config.toml
norm = "rmsnorm"
init_std_up = 0.019
max_seq_len = 512
Each number is 128 + 24 x the weight over its row's rms, rounded and kept within 0 to 255. Layers, rows and columns count from 0. Numbers have three digits each. The size before them is the row's rms in percent of the matrix's.

# layer 5 MLP down (transposed), 1728x640, rms 0.0501, rows 1310-1367, columns 0-79
105:107155138113079096141088171136088133141123127130127152100132128099150120147122093088145120116126113154114127093081127125131190133090123086117128055105151118151169124155088111132156130154128133117119140125132109153087132126133150161118108096
099:105142124090124154160119110118127133112139118105143156130138158067173148167141132128156069107092095181143129139164179124120179174098146148143092128142141165116160118107167119107116111103108088150115117079094168114112114105101164100147138116
099:118102182123132170094134114138129136168096104141103080176135179185139157096126145133093106124124097124157148128087143174118068124160122109143115108131142124139123132139107129131131115112119144123155124094170123123109124122120149089149115129
100:179143075116081112107086115112123120170121116145111102087125117179090158145112129116138127150105132133114155084106140146136131147148144149090100113122154170133111114114107086160140117124137133074169125104144173118068169155138121105108116103
104:093120134143144126081144147128126159135099090063122096108120147136113130139106157122104161114142136117165126143154136148160113156147101109120197141135144130170189141135133130164152101120148112160158164129137161095127116151158132109153080102
099:114120077118132115098117122130095161085155162139129144082118108141112121121176108107132082097102105122170119120093060135123131132097142130105133160091153118153129094167100127134139105108142116152146122117135098129085129145127143148165114107
094:119142081122103108131108145119112078135126179108129069119146126122128130090139130098146121071085125169142166122089124108120132177146142149087173139161098153127120118102163145128151109094116100124136097126111158113142158114122151107125129122
096:124146106133088119115113088092075155144133103144121141142134093110122103110137140160161142139134150130126129117092129163138104165105106127104151120148143138093160134114110117153096119108103135125121150084161125134149168120089144124127118099
098:123122151147122122157165148135071136132180121149109137076137114127114116121130090132114117125092151171132149126131169139207101128130116099115130179122153167109143129173146094093143127125152164122153138122096093161155117141169102155111109109
100:115111171130100134148114105104106152133099135161160144065124111115122143132152138131151141119074144147149144102142134135123135136124118150134122138152134160096139143138141131127098124103109128100148144138090103111092138175134156138133127137
102:149140133122141135145127095100134118145182188131181118146110086111114099123158137114160139092132081143154136154129125142119123128140116127135118068166134053148107194173118159131136122117107118157147110148084115103141145137156107125126161099
102:176161083136105122136113116129106136128142140126180151107128123112107177097079143179165181184159104147146126132132066101125135135104161183106175200118158135090131145137171138112099119089117138162115110100185077126113143137112154121154139146
096:132094151090099106121107115133102086124090117168165125133089138146099139116094137124142116151154129138161091089162136200138119146168107152131105103111094131074164114128147107129173135091118138086095154133125121161121146154133153156127119115
095:136144132170100102141122147127129090147109113132129139142153123146155171112165125124158118164150089134158078140110130148124124108158074125139158112148119144108125095077148113082123156107118107149102109177106126133110170094113197137124167136
099:141118119136136127056129135128153136148157141138132151130150143130151130158141104179141132151127129145132138156160124150135155156075092128141114146089097149117111128119132178114130164127127118131099088094181121135149102106103121148109138086
097:093119090141111101139134101130132110098108185166114118126103175124132184123104135131107106134158106138133106052134127099124131110142111140088177137121132103166135174090162138149147159127140124142138145155110134112129116123098160101100106129
095:122141118130152113096123124121114137120095138099150139107119154134096119145082113112133097121088144123078146102128143196118123157129129081100130108112156119162121128144120122147116141115071117124155096115094159150156116131139149158132156120
098:087114136106117127090117110166120151160135159111109121098124161143148124124134122143137129139145149143138155132128155130107075144149078154143128140113133061086082178139159138108099101183125114117116131112107082146134111114093083115182104159
105:136126094075097121109178119115076146126115151136100115147118104125141135131123152120111119155184084125147110126089137141136122156158109107162146154136163110102147144130151158114110184107154142117131127166111114105116127125130125102124112129
101:113130098110153173115119119134150115116124138098138107127091156097129158154112105111106153139186133124100170128091123135135152131148139121150132156115151144109163146168153150134109177115128120119123124160125153127160125111109124106127117137
101:128147171131135119126110148094138110109130160119129097093102115117128087128108160111147137169154104123070105170143131117125136148051179122123086145104148127095114170133135116159105124087131120099121105081115119123099138141139151129134115110
101:142088079156074143122131145113157141112198130125119126110096114124173117169170114139161121167149087122132120169106130153177114086120145137082127119070146124160159081104136161148139141137134142131084119139126121133143153118119131109121133132
094:141138134128080086090121092149138084124096139133135124106155133151188140132100167099103089101109118143085143150086105161115105141112138138097126151121151124099163122096089112100115108174119096164112129092150159198142153173150153163135169180
103:131163128122147132145162127138088104131187105133129148130110093121102105135166129137180115129109130114116190175118139118131106146146130114126157114118144104151102102152139094132127129135095090112134162135127089132133166111156132117130137140
100:128139181107118104126181090095167131168090105129120129136117106121147161152159146124129133124141106143122134134084122108109108155161104121125098122147154112126122097122129124094129131145150119127114083126156111147062121105151136121157146120
101:122120154128117153158138131109079146148107131148122167129156140146126175145111144131155112094140120142130125127134109145108134089095117144129099089081123150147107108162151142114112102144128160125116152097146141125125151119159114127165096122
106:109144144143129176145057128123125138152116097093150134107163101119101157123098130092134153157099119116152123167131163095142114166100076129154145134125137145123096128143139119142116107130117112106121156064115133160161187110146105079095124185
094:149148106122121136148095131172139140140138134131128116102078125125131126162180165114109144136107131108166110131153164164101106116091139153143093171132155118115144104105148147118124109141147154118131111116111161133147135138088126132120157084
091:128069093115103101131099153120111115109103123183168153103107102128157113155142121124105131106139124144112136124124169144153165136110133140152139154148159134114167110171176159143163115181147110126144113133116080117170152100137102122149152192
098:151132135152148148188114156110137112172122112167154098168108131160124095124109109106146152121115110089177135128138168137114166106139118114117150106144118147163138114091110120147125119125107140160141138140137104111118123122115126101094151127
099:071143123147145163149110143166162117109126117126098103140115118124140105105123112121124144104097108177181120170119103160132141122124116150108151134114127131152108117114096133125115142152134095124103105081157125163131119097169131115155166138
097:125130120119088135100120120145115125114096148130116135138156131121133110146154151111131107111107158114161169109126156149138142110133090100124149170113097122163099144117122104099126150113101126164147100168126109142163093130132088119171122104
101:106097109112172130139096115130104150133103124152138147118154147121137145070119126090147184119146113097118142111147134125145104103146139127157147160162134117178132129130095085115156132115139155124103127116123149123095131119082127116127122096
098:162136110196123121134146122152109174120116138117149130177112115075097106153115073126145120129127103159173141125080145147137128099154121108077112131061134114125146113130123128136131109117163140146124104110110100103136124170120144119172135117
102:166138117101146159139125114150129098130109135147129115144132174122152097145132073122120130077146120161114126115161107179165120124111150130128126161135109103140162063144159096140083086126139142133140128117112081106077157123114118157056120102
098:160115120159122123172111146121091096127135100155159127128147098105122135159151115115142176143150118149137175102102118114122166159105112090133119105124099092113132111123096145145075128115156145136111120137114115134139116133133123162181138120
103:152116101129120163159157128100155130154117141108124165117096124152119115180087146163085086155125124146100105146152146112154124120130134157185133098156125071161154091107130118158119138129122097122128135107139119109135112185121117137072130088
095:136094127102135127128103170135150139127123124135092102083129164120113119130142125132141133138092080100115112162138139110077116133134154126126122133080179120194089169145085131145132148111128128112118140124145092131139161083157128142160101115
100:126134169107163111113156121103160098159119144135120104065123161096142059173078136120133138156118120172110160150140111111130099106168122110099173152104159133099144126117115170163137106129142153146139149162116113110117163137129140132118132115
101:116130136114122111112149169144122132139145140134089067090100130103109142111114116106097142082089124154097118121127086105118126139123132109082162118146119144108137102156122111158092143134130134119148139114095148087134155074089146107104173152
098:131111108150119182162153146116143126128114161108119133120123113081097157138101113126146117194150168083114134133120176128145118112142137116120148199133150183116101170115123112117181160121149143100154144087134163170121123133131100123081115167
102:129141163134099102119170104144185134118136118149123122134118138142142121165122145143086128144099109130120127117086093114086133141153160133086133086142131094185131115113100150124150148134117127111126144102118111131090135136126112101117109133
101:095150115108111114129101122146094144126140133172146132165162134123104180140148097096149110111149122098167131152174130125147130107153102138109072127101140126176090083147114130091147111122117152149154181120148143129113110159159132137131113096
101:134135161161171145146158167109157138145147091138145143120086121149116134142128055166144102116156155127134105107125105116104142127132120178077112109145124118148110128143106112159132139143138083123106112097145099128150091137125073135119107155
095:135078152112127093145123115148105101118117093103141093122108133133176131164144113099118133126157146115131120134120130175114135086177093114164125142137129128127111142153134116124129144079121098159117076173148096176102171124143141136121152145
097:126146095162134120117127126117157127094141142111122108144159109126129103135115110099097116056124141137089092133092104108157147096129126104122124120111082063094112125103114127146099110133116091132124110185154109127126133121153161160128151112
100:121124150124126108140150111147157150104160131114124109121177149159168130108121128102111145164113132134161117119140124149158122116126139110141110152111143108124108127169085133130080120059137144184144153122140150148148112142074092116128119127
100:096155143160114142132146162120140118130120095138147128140147092165129113124136154110081170122160115094139131117131150128118061142138159141089157135160147123151130131098112127055124149163120137134111124116099158118143129165118124170123085116
093:113150084163110148148130106151114147121123130114108110132087148110078118148091164108133129169140124129136134113120133138101145141089195105123115142124118147112127090090100121104098126156141122162147138105118141124111140105127147147177102101
102:070170123121110151089103107144152129140118150133125098130134113097157116097107130107146136125114142112143170100114146104097101110116115135141160136127126123143134130137081134121117144121089132117132154120139142116106108122140178127091116164
095:110102110162140120112104130132123139129135117107096140141119141146102113114148156132121143151164105162099146114148116169110060126143111157118169154149130171148132134103160156146106088130167133161134127160094110121124117089133145087123138121
104:133116110134174092118164097106165081149138120107151139124159170139128109159103111175140175099123126122105147119129116128071114152114114108132153170133095134134139123101095122120125145155145176140155137175145155151144111141125124142121097100
103:133068182155130160186126116125100164096114159141124119099114117155134100128144147081115124158109100184069109098069119150111124125120137124078183127110130099158099151184140136145123136119135119139125114141161153155144140102106148078086126138
099:119119135113139126098120116144132129137146088165156120124171152122051149138063134102115110125108114139138184175124113152125131128133132128155089162096092127114124152117175149143122169159162113096128147143125174165094121106156095167097122097
092:122081129132161125166123098098126092095132112136176188126120101140073139122108079179104094129183166166133114104115142138094134126136125105110121112176152134129195108105142160135153102114110143125143117088112090128123143110123128208150092140
110:158119158106156148161156081124129141080143114161103071142122108126122135127135124150079102123110123111141167154117108146163093158119163114135091137125102169123089084061113157154133130134122166135174104135164161097143174123138121103125087138
098:166112105060129085125092131125146122098178145137146133152126123141137147133157131083161079150137109117149115122102157104130124156105140128113126120158130160122141128138162102135129159117094138130111119074142123138168113116128123123157121155
097:128117089078123112104136125109141127136108129142123131097072108144110150168123157176131169140118174171114115150138076124150143151149136092146136084139159132127158100112088131146133118149141107147121124168129143099152161082119131119111134165
# layer 5 MLP gate, 1728x640, rms 0.0833, rows 1311-1368, columns 0-79
098:155135164108164139085141087140126116147138142139126159121111148116172094139151120124135086120144103100149091131118154086099196156135120132113093118139095078103105118093090110146084106081132120105091124077143175177145150132153136148092141103
101:167137177124137118141168126157086139126111128108127177125089173135136102125164112129136138139148110107139101116120097095074120124135140114134138101107144120163098114104127102175146101126167100139141123112129153125125110120146180154114134147
093:139129094113109155139151166107128140149111172165113117121130148104127121180101112125122160138106107135150123152152107115143123128107096157139126112148141135077115136163102185127134163105142120131093146122137135140088122110118138113044110132
106:129115143090132117154088161118121098138092105136105094139129092137139148074083148130133148103126071111105111102121123107118124110108101118132104147132094176119104167128113152140119116135149092133128112133107139131121135110126153166122123118
100:133133180152146107126144109120092108117116138144135112107119105124116167137104118124119142176162108162143149151083096174117081140151101131115117138097121117133137156102101130126145167122138119123146110138124173165139133123097128145182153131
095:181150129156147118172144154107140113147163181146112136137129131124109139126139112148149137124110102144071148124149108136152166139120137142130136151123132112128120155096119128104124147126142100133115088153137112154149169089100122134108184131
095:144086129141140125159137154113112123119102166156143169098145120166133158107156090134173142155154140127126136146143119113170120149157112115062083062112101123155092142157151150091151124154161118108098101098103160138108131087139103078088133182
101:137155120163124123105128094120152168124119149152144131080134124121113130060146105124076106104146110161100145139109088160167145105122132163141121095077145144151138134142145105122126123145102094120115157120098107134136158086095141128114122139
101:145137116151136136134142142108119118122123140148148110134171097152151138134102126157143125177102167082140100098150082147163123132138108100102163148120120130127115124104146101088113103153162117146116137132120116116128171141131108141157190114
103:164112140129132183120183092136112108085143118149140133105131147110127132120152127095137125163151118081150141127117118156122150145099149125122105061122104111072126145195107109154129094122146156116092153176127151185096104116150141120144076107
104:106132186120096112093146141130142147113126139091087128108091102150145129180165108126120118107118170113136121143111130121106119131133111087202103163120126166181098073109101086164143160159121154145130139132124122154123136125159129142085149106
091:157145133110139098153164074129139114115132117116146148158140099153134090144169097133101153114116145157100158122107145115113113167093151129114174124091125134118122148094132101145099132167148137142070154088105137141117114104135102125138150126
100:144096154088179133121126114139144104141107168162056131155159144119146157149137131101117108140138120094110075114104136160122105154184106117148116096138111132117119117105135135079120119122115124137080101124123183105160097055100151147158145097
100:132127150096142117160125080128153107136158150143109122148169130086111151151131135152115154089123130100178101097122114101126181099171127089089126117112128102138153120110100130114088116080172150103132124122137137111131121132110127135141133080
101:139158133158150134091128187119126143110147102117138137127094109099135140127127134112136099166152113128134141122126103169131160139115145111117127140092152110143144147124127132161169149140136050089140105085127143160107099087108138134131134140
098:119109142134110106129118138113084111104107103115087114111155120117136139122133071172111131150138103078085143154148145122128135112116127113111106104201125163113110130096159157109140157114175156184108113166142094128123143091114192158147143084
100:113165121101074140126138098137134124123112114114135109176158105088131166086142118121116142134073155124098144143110107115135131121121151119120142140102125122112117092131112094112116120097119119122192145137120128077185111106130120132149148128
105:085119146142100148100135121152137138119111160162107130161153120156129161112137146095136162107130122085141140136142113113141131124147119136157131145167110164154122113129157140115142111135156144144113128110080094150120147085152167101165136106
101:121151122123148173128108157141133145136105119120153148152153116116154149128157109140147112153082124114139124137156115156122081080128100126139150106123102109150095123085131116164145158187125107163112164129104094118141104152124126164106154082
110:105141126119113167138147106148119151121072091097150104114164116127117151118132107157097117102120164107111142149128174113109122105181099131116131077135160150157114144126137107123158150143111143109132194134106114136122130120121083149113121155
100:172141138133140103106140102153128132096125120095090075095157099130161143157151140161114126125169137127094122164131100133148127145125109133139121144128143145153157062137072114161094129134107112129158153118094122119147166131084148169147129122
092:153173132111177186170115150111164096109140103099095105144127139109148154056133073150130099124146151170149084153134096131113134160127125124162098109139132045148107152129139155161167178108132144069102124154145148119138148095151122133147144110
105:142164140123130145121088079145167125147150124133118094136100096130092145102109109124076101138119104162156139114122100119113157121123143127104070158112136130150121127152119150124102128130145138107122136079155136123118146134080114151145128128
103:126142164129149139111168129125121120116117135171108154152152145121105159135145128167115180130106120132154108175089115143119145156154118115134136080157112091080136105149088160105144162138184132136109125142122128137140065104155121108141121086
101:121138138116128092147117108101119126135145142115152143168115137155112167129175108107140174155204089118170130110173130126113144132116160122156106147139100163131161145137103108102141168161150138117128130092145128119110123139162138129097114128
100:074124181131115076137111155142142147153127167102099140103148112114104143144118143122155144145094120152119146137143133126163115120111135097114110140144118116119119143126153124134151101125099164097115160117121124115132145147149120101074120118
095:114143145159144125139141102124144106158075138123103129121138163128140151117104122141123102132074115172121136165111091124082150141168111155154138171094131148120113084094091138124132150152121100136116084151094104147096146099100158154121151117
092:113154150087106124137127124162140173126122114129088120132114142117128138136154161112187106182123130126126146144133159133117152133092093059127167186140161135095105110156104160159121149142094106112099119130119142080116087121137103166120079110
103:133086105157110146131133097134111125135085156122134150102116150135127123072101115112152112149134148137110106146093110121120122124128155125141122112126086143114189089142135137168097107140159137134140175154117110119117120122137111158152115098
103:124115118076132137087105140115073151146146142113117118127129117145143134103133125143122138159133107116109076148139152102129138209143103114167138140145138142124128131189121143125144110135106098122147159144143082110151141163130093118078115103
097:110200171109098084109140136126127115114113101110124127130148148145155116138137108134127115153164120075153125105107139168103125125110140105138134156116093153121123145112069136095134147115117177147097080156115129167142107144119134127119112111
102:133145114142111134161117104137162129117153103136148151156135148113152096130135105126117133122125132142145130131151121097149163132162153137148134146154112127161098137142160157091102121120145126121119155081116103115156143100156121162143144146
098:132182136094109112109132133120078125135137110087115154140109166098133103087077129131139108143092129094139135146133117149141140137136093149133094131132136125121139156128115147168094146099150074150139198116111127119100125105124133118112193107
102:109098152151125086131139150128108103161125148123110150138093079117159145177121140156087152164166139118139128109140124054117170136115101166109150134128147130106079123131116144168132156161126128108156149134117129151122123130145148136160127163
104:143088109080134168119135158104111119156131107157135167096154142173130137120151122127119135144103124112150120109123118137105145137156114090091085122136104166082120054113093104126168130147120088112137112158131158111127114117102106146097112152
099:119126153162113150096135123103144146092146166152111088115128172114069152115132106173111108139136109128101130100144100149134118154106152081156101100055134181178152133116147148096133107146163133085113149114125169121141098176148111140156116101
101:097143129137102120109110132125179117137131105111158123146124176174127136143119120102135157116112089139147130129128105137147134105130149129150134136154097116181121125148110122142130098108142086102134124134152127152086129144071069128122140124
104:134117120119157153125140121078125107120078104147082142148110108103111136138140137123111160071154134148117086093189127109112109134106121107136107105158175101134122160158136122091137159133170136111118159115107143103083160133103124137095123132
096:147084161114148119127139172146119113129129146125121101118097118136085150141139113158153162089087097108105149105168120151089129131162189130126122137155132112107144176106148149126173098135155106112108141163117162115156107151128141128133151141
098:139147160122127134121106143150126136088152098138143120150130138141125115087161135141131122099100113117155133080084108125130119168097127174136128160110149094116145123172116149135126104152150097180118101157126126179108117117096090176165124153
098:108124130143145153138128121154174160115156185192167087103135118118152112115137077150147149130168135134079092140147135130175150137155148120121141152180129154107131128136087120151111175175129139114142145152113107155113147123136105119126127093
099:116164141170146180151102136121106119150118179131110117135092170125144107106122119125102119147114103197118118115119195090121134121135111124122112156172144159131151077119104107093126124138112109167133152138140140126101120111121139088105131129
106:116157102099144109099119127132154155151139105193136140136149158169140149080133120130092163120118135139142160147112139128156118136173145104137119153146113141166140151157135123121071135132084138105104168107099119116137187112176106146112158141
097:123106156125101130105120152115165134088159126116121113102124099112104150139153160114101152127109170122123139100117114146101136101150193142166141147147159106104143157126110137129118099120103134150070134120095116142110142148103155108142099128
099:127122092108115126110157134074123063118139159116106090122130123074126131096123141131082081117152111139132106077099104148148093130151112157141181137145122118144143145106125145129125140124127135117116126120156103124058113149118120116098145120
101:112125153127118110129102096092131144082084152122148116144137095133166110133134108148159149131153116110166148096103133101115128134146122150107140076112113140124110143143091115145128126156126118142103124150173163109111138136129134085129120154
100:149115139166117081153113125136130116107125158123166135122101150133153109136136146176103146133097105127107132122107131157126085149138146120109127118145145145133132165147095102152104127118143114168103155145150156153121088160144097129139094143
098:133160095154136115102129097159114139137116144140138113099079105189134156146126119132129139135168116136169153130115135104131152147101157156116148125119147138140173130148148119125084134139124170140093114142175130113187121161165086118070118157
102:117121138109130149111128132127097155118145124167073110126186146143137077124163078154127131147121134203109115127144141079134128138095124119124168097119148144139112131141136120097151131162119121104146126124115133119119133105134123134096133094
097:172131161117103112137121147110129151118129157181133098152145175129115115120129144099159166093119104150132167174136114115116145124148160112165134119156120130124131097112089141174121140151076142074111151124117099165105159105093116100139136127
102:152157109127136143121127176121120114132111123117138102133141136141087113097098156150170133116127111118065153137137116171119163127155097142163103124115147132122113142134141112140139131143140151166119140131123109121198157106112101175071119113
099:139111134130139112186070139081084156096111136130121143129134099205079168144110148091140084164112110108102102096103128148119140129129119122088144171126097113183102156159110130132141146113137121195155110141087093126102121175104103092135121128
099:121171166109120121183132130147147120088112126125112128097127143133182144114133124114119139119105114122141091103135132159125118104109113089124150105175098092115121113195106145153100137105138161114145078077148115136148131155120152157147145088
083:151104108123133125157124124125141071110124088146108162131107090157156121108138103161116123114142150119116150143101155116151089080172140112099149136114149127119126086122153130157115140103121167134132084121085156143124139133153092131105114113
102:104112100096067103124106161117094128124117165096161127113176140111113071128105145117157131148156119133143125096109111125137145106152116106156136140127116104075112139149107163093149094126112086128136137139070150118095149115121105122141083135
098:089123122139108110099140117108180173178144151165120104127136108106130136131161105091175123149134135050101090118136114137129180101084128092063161088111138116131175140091114103135147150095102182131109132142137131111154123169117070136141144118
099:118116104139121143145106129094129083121085171113133120104137129116145109111064150137102080142122124125117164107111142154110155121171123136120139096098129144140117138116108116151119118124140135153106124131182156102094133108065096124146133115
098:130094112108169133136117110135152152068134180115130120130130123124120120098112135158125148104166151142078113131161151116154094157098141120150097161081071164102146141129135093132132126121129144165147118101108153115106122103171138122140095115
# layer 5 MLP up, 1728x640, rms 0.0875, rows 1311-1367, columns 0-79
098:089118148128132113169117123123145155127151127119188158146127114118139121183138151135132143130127103117137109154157159091146151152115151202143132114137110112112123122122110048124104135101122135144097100120126140127107119151117153158159125146
101:089101122184112174137123144109114125130119175150084119149076146132117136149150087148134138121147137136135140158142098125151105101113148105114144121167139116114165132151140118164131140123111099168090143167167109105148110116174130147134155168
093:146121131110149125128140128132195128129116158136076095145106130144140132118109142096147151157139109114127101150113099103163153117165165149127110169120123138115048103105123154168134109141149135099079146106142139136126151133109101137042115165
102:143126089102097155118131138155177161107129117139139145116104137134131133122153142165091090102131119137100099101127124131093141179158133106107165095157145171119110122095134106140101104148114140111122091140134156128144102117136110128082122128
099:113152121124148143145146080093123112168120131144146133145138120095142137124137112103109113144177115163169142105142055141164146087135137110134119153089127119130164079154102110129146123145158127120176140131134115117125167105131107121143173129
096:124169166118136087110144164107114085091127127106108129087093155136108108087096144137169117125064150138139167104154110135106128157108084153112151090098107155147123143132200142115110117122118135084111115181121120139116127069098106132114110135
094:149111132097136111098160133112143131142124132127120101111132091163145121155145102118165117175139133119187142115107118110101148120125145132118127174139143110131122137146102150142082139120119122083129115112137133066142076133126123122144137097
093:142175092169124077126158136109107123122142113109157104116063137157109134174103130131104115137089100112130165106148142150138135084167144111108151168141135153146113128172125137126131128136163103111130120130125139151143154145120122131137146095
097:115143173157119136128121105116137098103126146125113135133134161149098124131129148097082124115165125124112113105103130135120106113113126157160111132133138124127114159116142155124105126125135099145125116115082133104164119113113167134118138163
105:145126141107130167136100120107127167091120105139154151130112143091138114085086118092156122149098088144145159132081153132143149134153142138096123102082088115174154169090113142152115132106139177137105107089119099113144129082132136166129110111
099:122103082152132148100119132112115165139121137157094167113165121089106111119121164121140110147121115052131150128116128121145146139097137100134123124157155179154095137123125140139077134140148091143164110119130143075173149132101138141104149169
094:087098095083104152103144154083108120121118110116130124129116123142147120099114135112122137120142130144100134109153118163119116128134116116132140085130078135164134122135124111072182121057129120108085127138168141145160132150150111089113127139
093:124082157120118126133159123118148181119128078106140144166106098149142141127175136149118185065124105142139150099131110124132169079114171143102177114151110125120132095156121139128155138157123135143141124128111130071114076146141127107141162085
097:086127126117143139101106139088172129127069140136143154126100120092111141113121153137155111115108127148134150087089114156145152135106110143113145090138132107127165143159153163087158136110175120097117147165146133109117153091132137076178134148
103:103141099135133150137136100121113110115143108165100128147122117133115128122125148126084094118119106143115112084121119126128155135107087101124123092132149114106134117121132116089117151123106118133099141110111146107169149162081141127128149116
094:119096149142145131091068138125111126142086108160103181115130120145128122145133165148131128128138132114101135158145111171124119130092134126105120095137141124136070135081135153152121095156123117151119088125187128102134078113126145107150155139
101:126104075114126147139160137158100142109079116125131108113138086115116162109159123118187095149160168115125181138134139168102096073091073157134114166091160116088168145088147126126079153163122132193148097112111133141138116131116132126168159166
108:164119123113139135104156095115128128134139137092127136140111129126115112135146122123091096125120117143114096140099144110111094124156102136111121144175175115115145158105129149115135123112122128183105136140109125128125130129114103175177147159
098:134141108107146144110116123113096142158145101119097116125143124164185091156153156148101119118117111126131126137146160165136107118084128135093092089121103119190137113108144148144159095103110159149125115119145077086189113112118153150133119130
103:145110130099122128157138141165110112098148130146164142119137116115138174141115100133127133124144139130095156135134144100123127141141125096144162168114143154144095123117120115114123154144148128114125204126104094095139114130140150140112113139
098:150136129169147158110106183141148136095139127135118096111091154140137124097129192084179114168132139078137130166125155133141122144116160128175066129110172159130109122124124175172120136134123133149101128116119125177125135138145098131135131161
094:076139125123118135116128118130090106107138169122115149137146095117130104163102104135176137065089133110099182106124192114106111124153086145156103128111174132154133144128168133099076108155170124144105133113105114134126163133124144144146148117
102:130156152157132104126117116129119131132099123096123092155104141115099078147169151118119142123160118107151185115186134137158118203149116126123145157118111138126117162114125125174148149104141103117131095160148150155120134100117109123121131128
099:154094199140144163154120119110079094137069125142117104114158097165117135123149130121145090124120124121175146113118152131061127155129124139147108134126130134141101111123121164108173177136170120127103110182126119124122079143206092115150118100
101:112159164164173119128136127137114160135154125128136105130149155145138112117128111130119140114123154130130109099100093138133096161124153074105091163118111115129135082091197108081138136125116146145112133138125093137132094124123147083139122110
103:139110159157119115114117159124136131118107108131145163150173122130124086115141180086130124105075143118133079160082137155139167124101168137138116126120124119132130130100146145135143111106131124112149135152090139122129135107100141093128131119
094:148128124124131133135132125154125109133126087089149134137135115114176115103171109131112069140118060099121097132136169139078142117088088148115127122104148136140140094116156151175158109136122103115097119108138157123172115124124146118155149117
091:061165131131120117115137121131170157132158095143140155136146103137112142117123165130162097122157105153129117098073147144091070168138136068135141125135155159122121111180145132132129100143120117146163138105132160114149105149110169140170125154
099:112116126137172130085100119135136106105103104148139104116135157096135115138121124113080180141116120056138101128104140095127165098109113131137166145141126120142123103134076119155116137130145114145169112161163076134155104149115121135125119114
098:128064078106129120110087148144109120101106128162137118096111125119105121111084101100070146097091143082148114133106098094108141077127162160098155138135136178098117151096089157137167161122104107105127132173086112126143130114127167171169139126
095:110139117133149154118123119123147084183160148099108151122124135138095126097138122127143176145138098114164119127173158143128160125111048133103090158090121156143112154115144151130071132127153137125107092140164083162151116114143107093123113085
098:088116146123132110142136131073123104161152126138150141122136109084122171117109133106070145103096151129130144142088155087087088137133099092103128144088114161183135156129066098132112141106189122146137128107083128093153113086114122139164077099
100:144132156099116122118153115118151139121136123137130114140139156088170102149132166111137120095145070143154151113098122158141085154117172130124088115126114124149109131105139117117158123125147123140109149147135153172141145123126142124132116120
099:094140121129106130182137146115149132145125169131147165166165140141132130134091127162117123120126149149109115136181128147126106148089125156095095120105148119119126153114125111146114123109060139139133183138143120117100169132123193135095128114
098:123136147129100126104171112102168125121148134126151113062154143137127083137139133113158100130128174159170092107158124145125135152153146145155116108140108166133080078131127138117176123120147103152163097124155135070112084090124110167137144113
101:116168157079117164133116145124112137121152133136113064123110167139125148151114065167093172074127153168107098160136112109118150150134157111128091109093163154114168135139167099130142178154131123149197117115143128129112144109113142142121109132
097:096059115116128137098137165142133122172166135137098119113114185133118098106149143162151112184123154143120120099143139155129137170105134126155163141084094078127150099132152133105125103207088117112099137173138120150154148136113113134170197108
102:165124185156129138166114166126155130145128145145123121081145085107105116135121134129129133188129058084121123113120123100148182117113138140145151155102131144141135131111138146138102121128079073160138172093135149093124118127132137150104128133
102:122120132139143087088149153154098113132123136104108120102155133160147147129128134140089109136157116106107143105163065165088149147129120110119128117152107071105102137099124157116146130138132086141113093127112123126147174118108159134125159087
098:129123141124162141114175153150163116159076094096126151114110099129122124138167125122151086113143151138102152081151129125126090111120134105137090114164135159077138137154142134131133121146151117129096148068147177120094111123119164103114152124
101:173137109084152120147117112087091117169110110124154151110134134132116157137172162112141134087156136092129117108136125178140115118140136158115119102086120114159123150113106109122156095099120155084098132133138172134124116119116109153111173132
102:164144117161097122121130131135119127139128107163109126116198091126113118125121139094116108124176147108179142101136097149151135117185139147148122127131137127155107154105141152117146140113125145153150180154136152153143133134143060147121124171
102:081105140134081111121136101137107114155133110139140105164094119118142121154087103111123124145077128124126099102130146116111151136102168172091081134155081117162114159111127146099156125140157127071104095086133116135122128151171136116104132146
093:130106115121116103116140124121123102143128107166075124148141123145131126094143161136116163113150101127108135109155121107091082093115125085130152105164149164146120130147138117127172082146127147144098132123116156141098140100101125126099137122
098:148155150120095086125104172104123129129100150142092099114110128099113125112141194185102095113153139076109124114118125161118121125142107152112094123145141120120097141122141148114107117139147091142141114140151111174131140132134175122143101142
101:139103119122100121131158138136114127125132101136130156123085150201164157188132123134103095069134143104137133171132115135123097107142090113122125111127101138158142148156160135118141126130131138152130116122127137154126131173128128144146088124
100:151130101134120139117110099101135130114128122129092159128169167138122095141159100119130144146100111172132172097135140101129157161139152150134133146127078108142102099120138102121142130155178139113094113143161095145107122153143115108117177129
096:110119170125122141169124182163158129115131116086094159081140133127106139124138163127133070105122100105098132113150106104131118136152131159175129103137139148128160138092168153105096088147161131165151142157131100128109120083140159140118152153
104:093161068101148106160091129102115095132116118158180114111131141135115155101125115131145150132128152089148173112143096174151106109166150133132147123148138131116139102174115124124129138134158134114124174118135105118118130137112129129104164133
097:173118164157078118089141126124143120178130116148120131145149116091126121086112107120157189102081089130156112112126132123121109165175140136133130126129166097116113106137141146137089082119138117098137138131145158110118173110129150149146120156
103:123132140158091150103155125081140160147122135131116122145157136138120135156087117140139115125143167127125168149134136136125097178162162074162158105144087102151159097147159115139087114112131139121075105115123114107142149112131098164101153124
099:134132130143106167134128093109147111145135148143097130106137128100103153148143135118126195151172162146103093115085149108148122101111151136087107134130135098145139148088087153146121145139116130156111089131174142118152102100081094153108129146
100:117130118136105147113133083154087140123067115147093166142115116146132094112055121131138090102145148135134134117141114122113127117107073132116136146129137185117118148116096132188105134109176111108105105113119135152107110145118174108136170143
087:139149143116146131097151169115139100139143100151136111102132139164100108116145145117104122116122114090124103156116165117116088137143163157098158109128089104120139098146168146139102167156132118099158161111138107145148129175115163069154118106
111:109127170106078138127098133110106120099139153120151120119149110186093099127125107150093118158115129124120122144127136158121112134156115115152109172125118104116108101098081128160115160095135138143111113087168125138111104112115158142122123165
099:114109078134125133098101159130159117100148123162119166097149149143129109154152103139118123148101130165127124128164112145097145119124114138112069175122167088142113110160161132128140143176147162144126136128100128119119113172150120104115129120
099:102186138181114153164103117148112151127125070130183156130125111161135090127136099103096113114121150116121171091118106136147149130196149128104107134139112112152164120115145145076148108136101134138129150148135145114128120143125153159133130167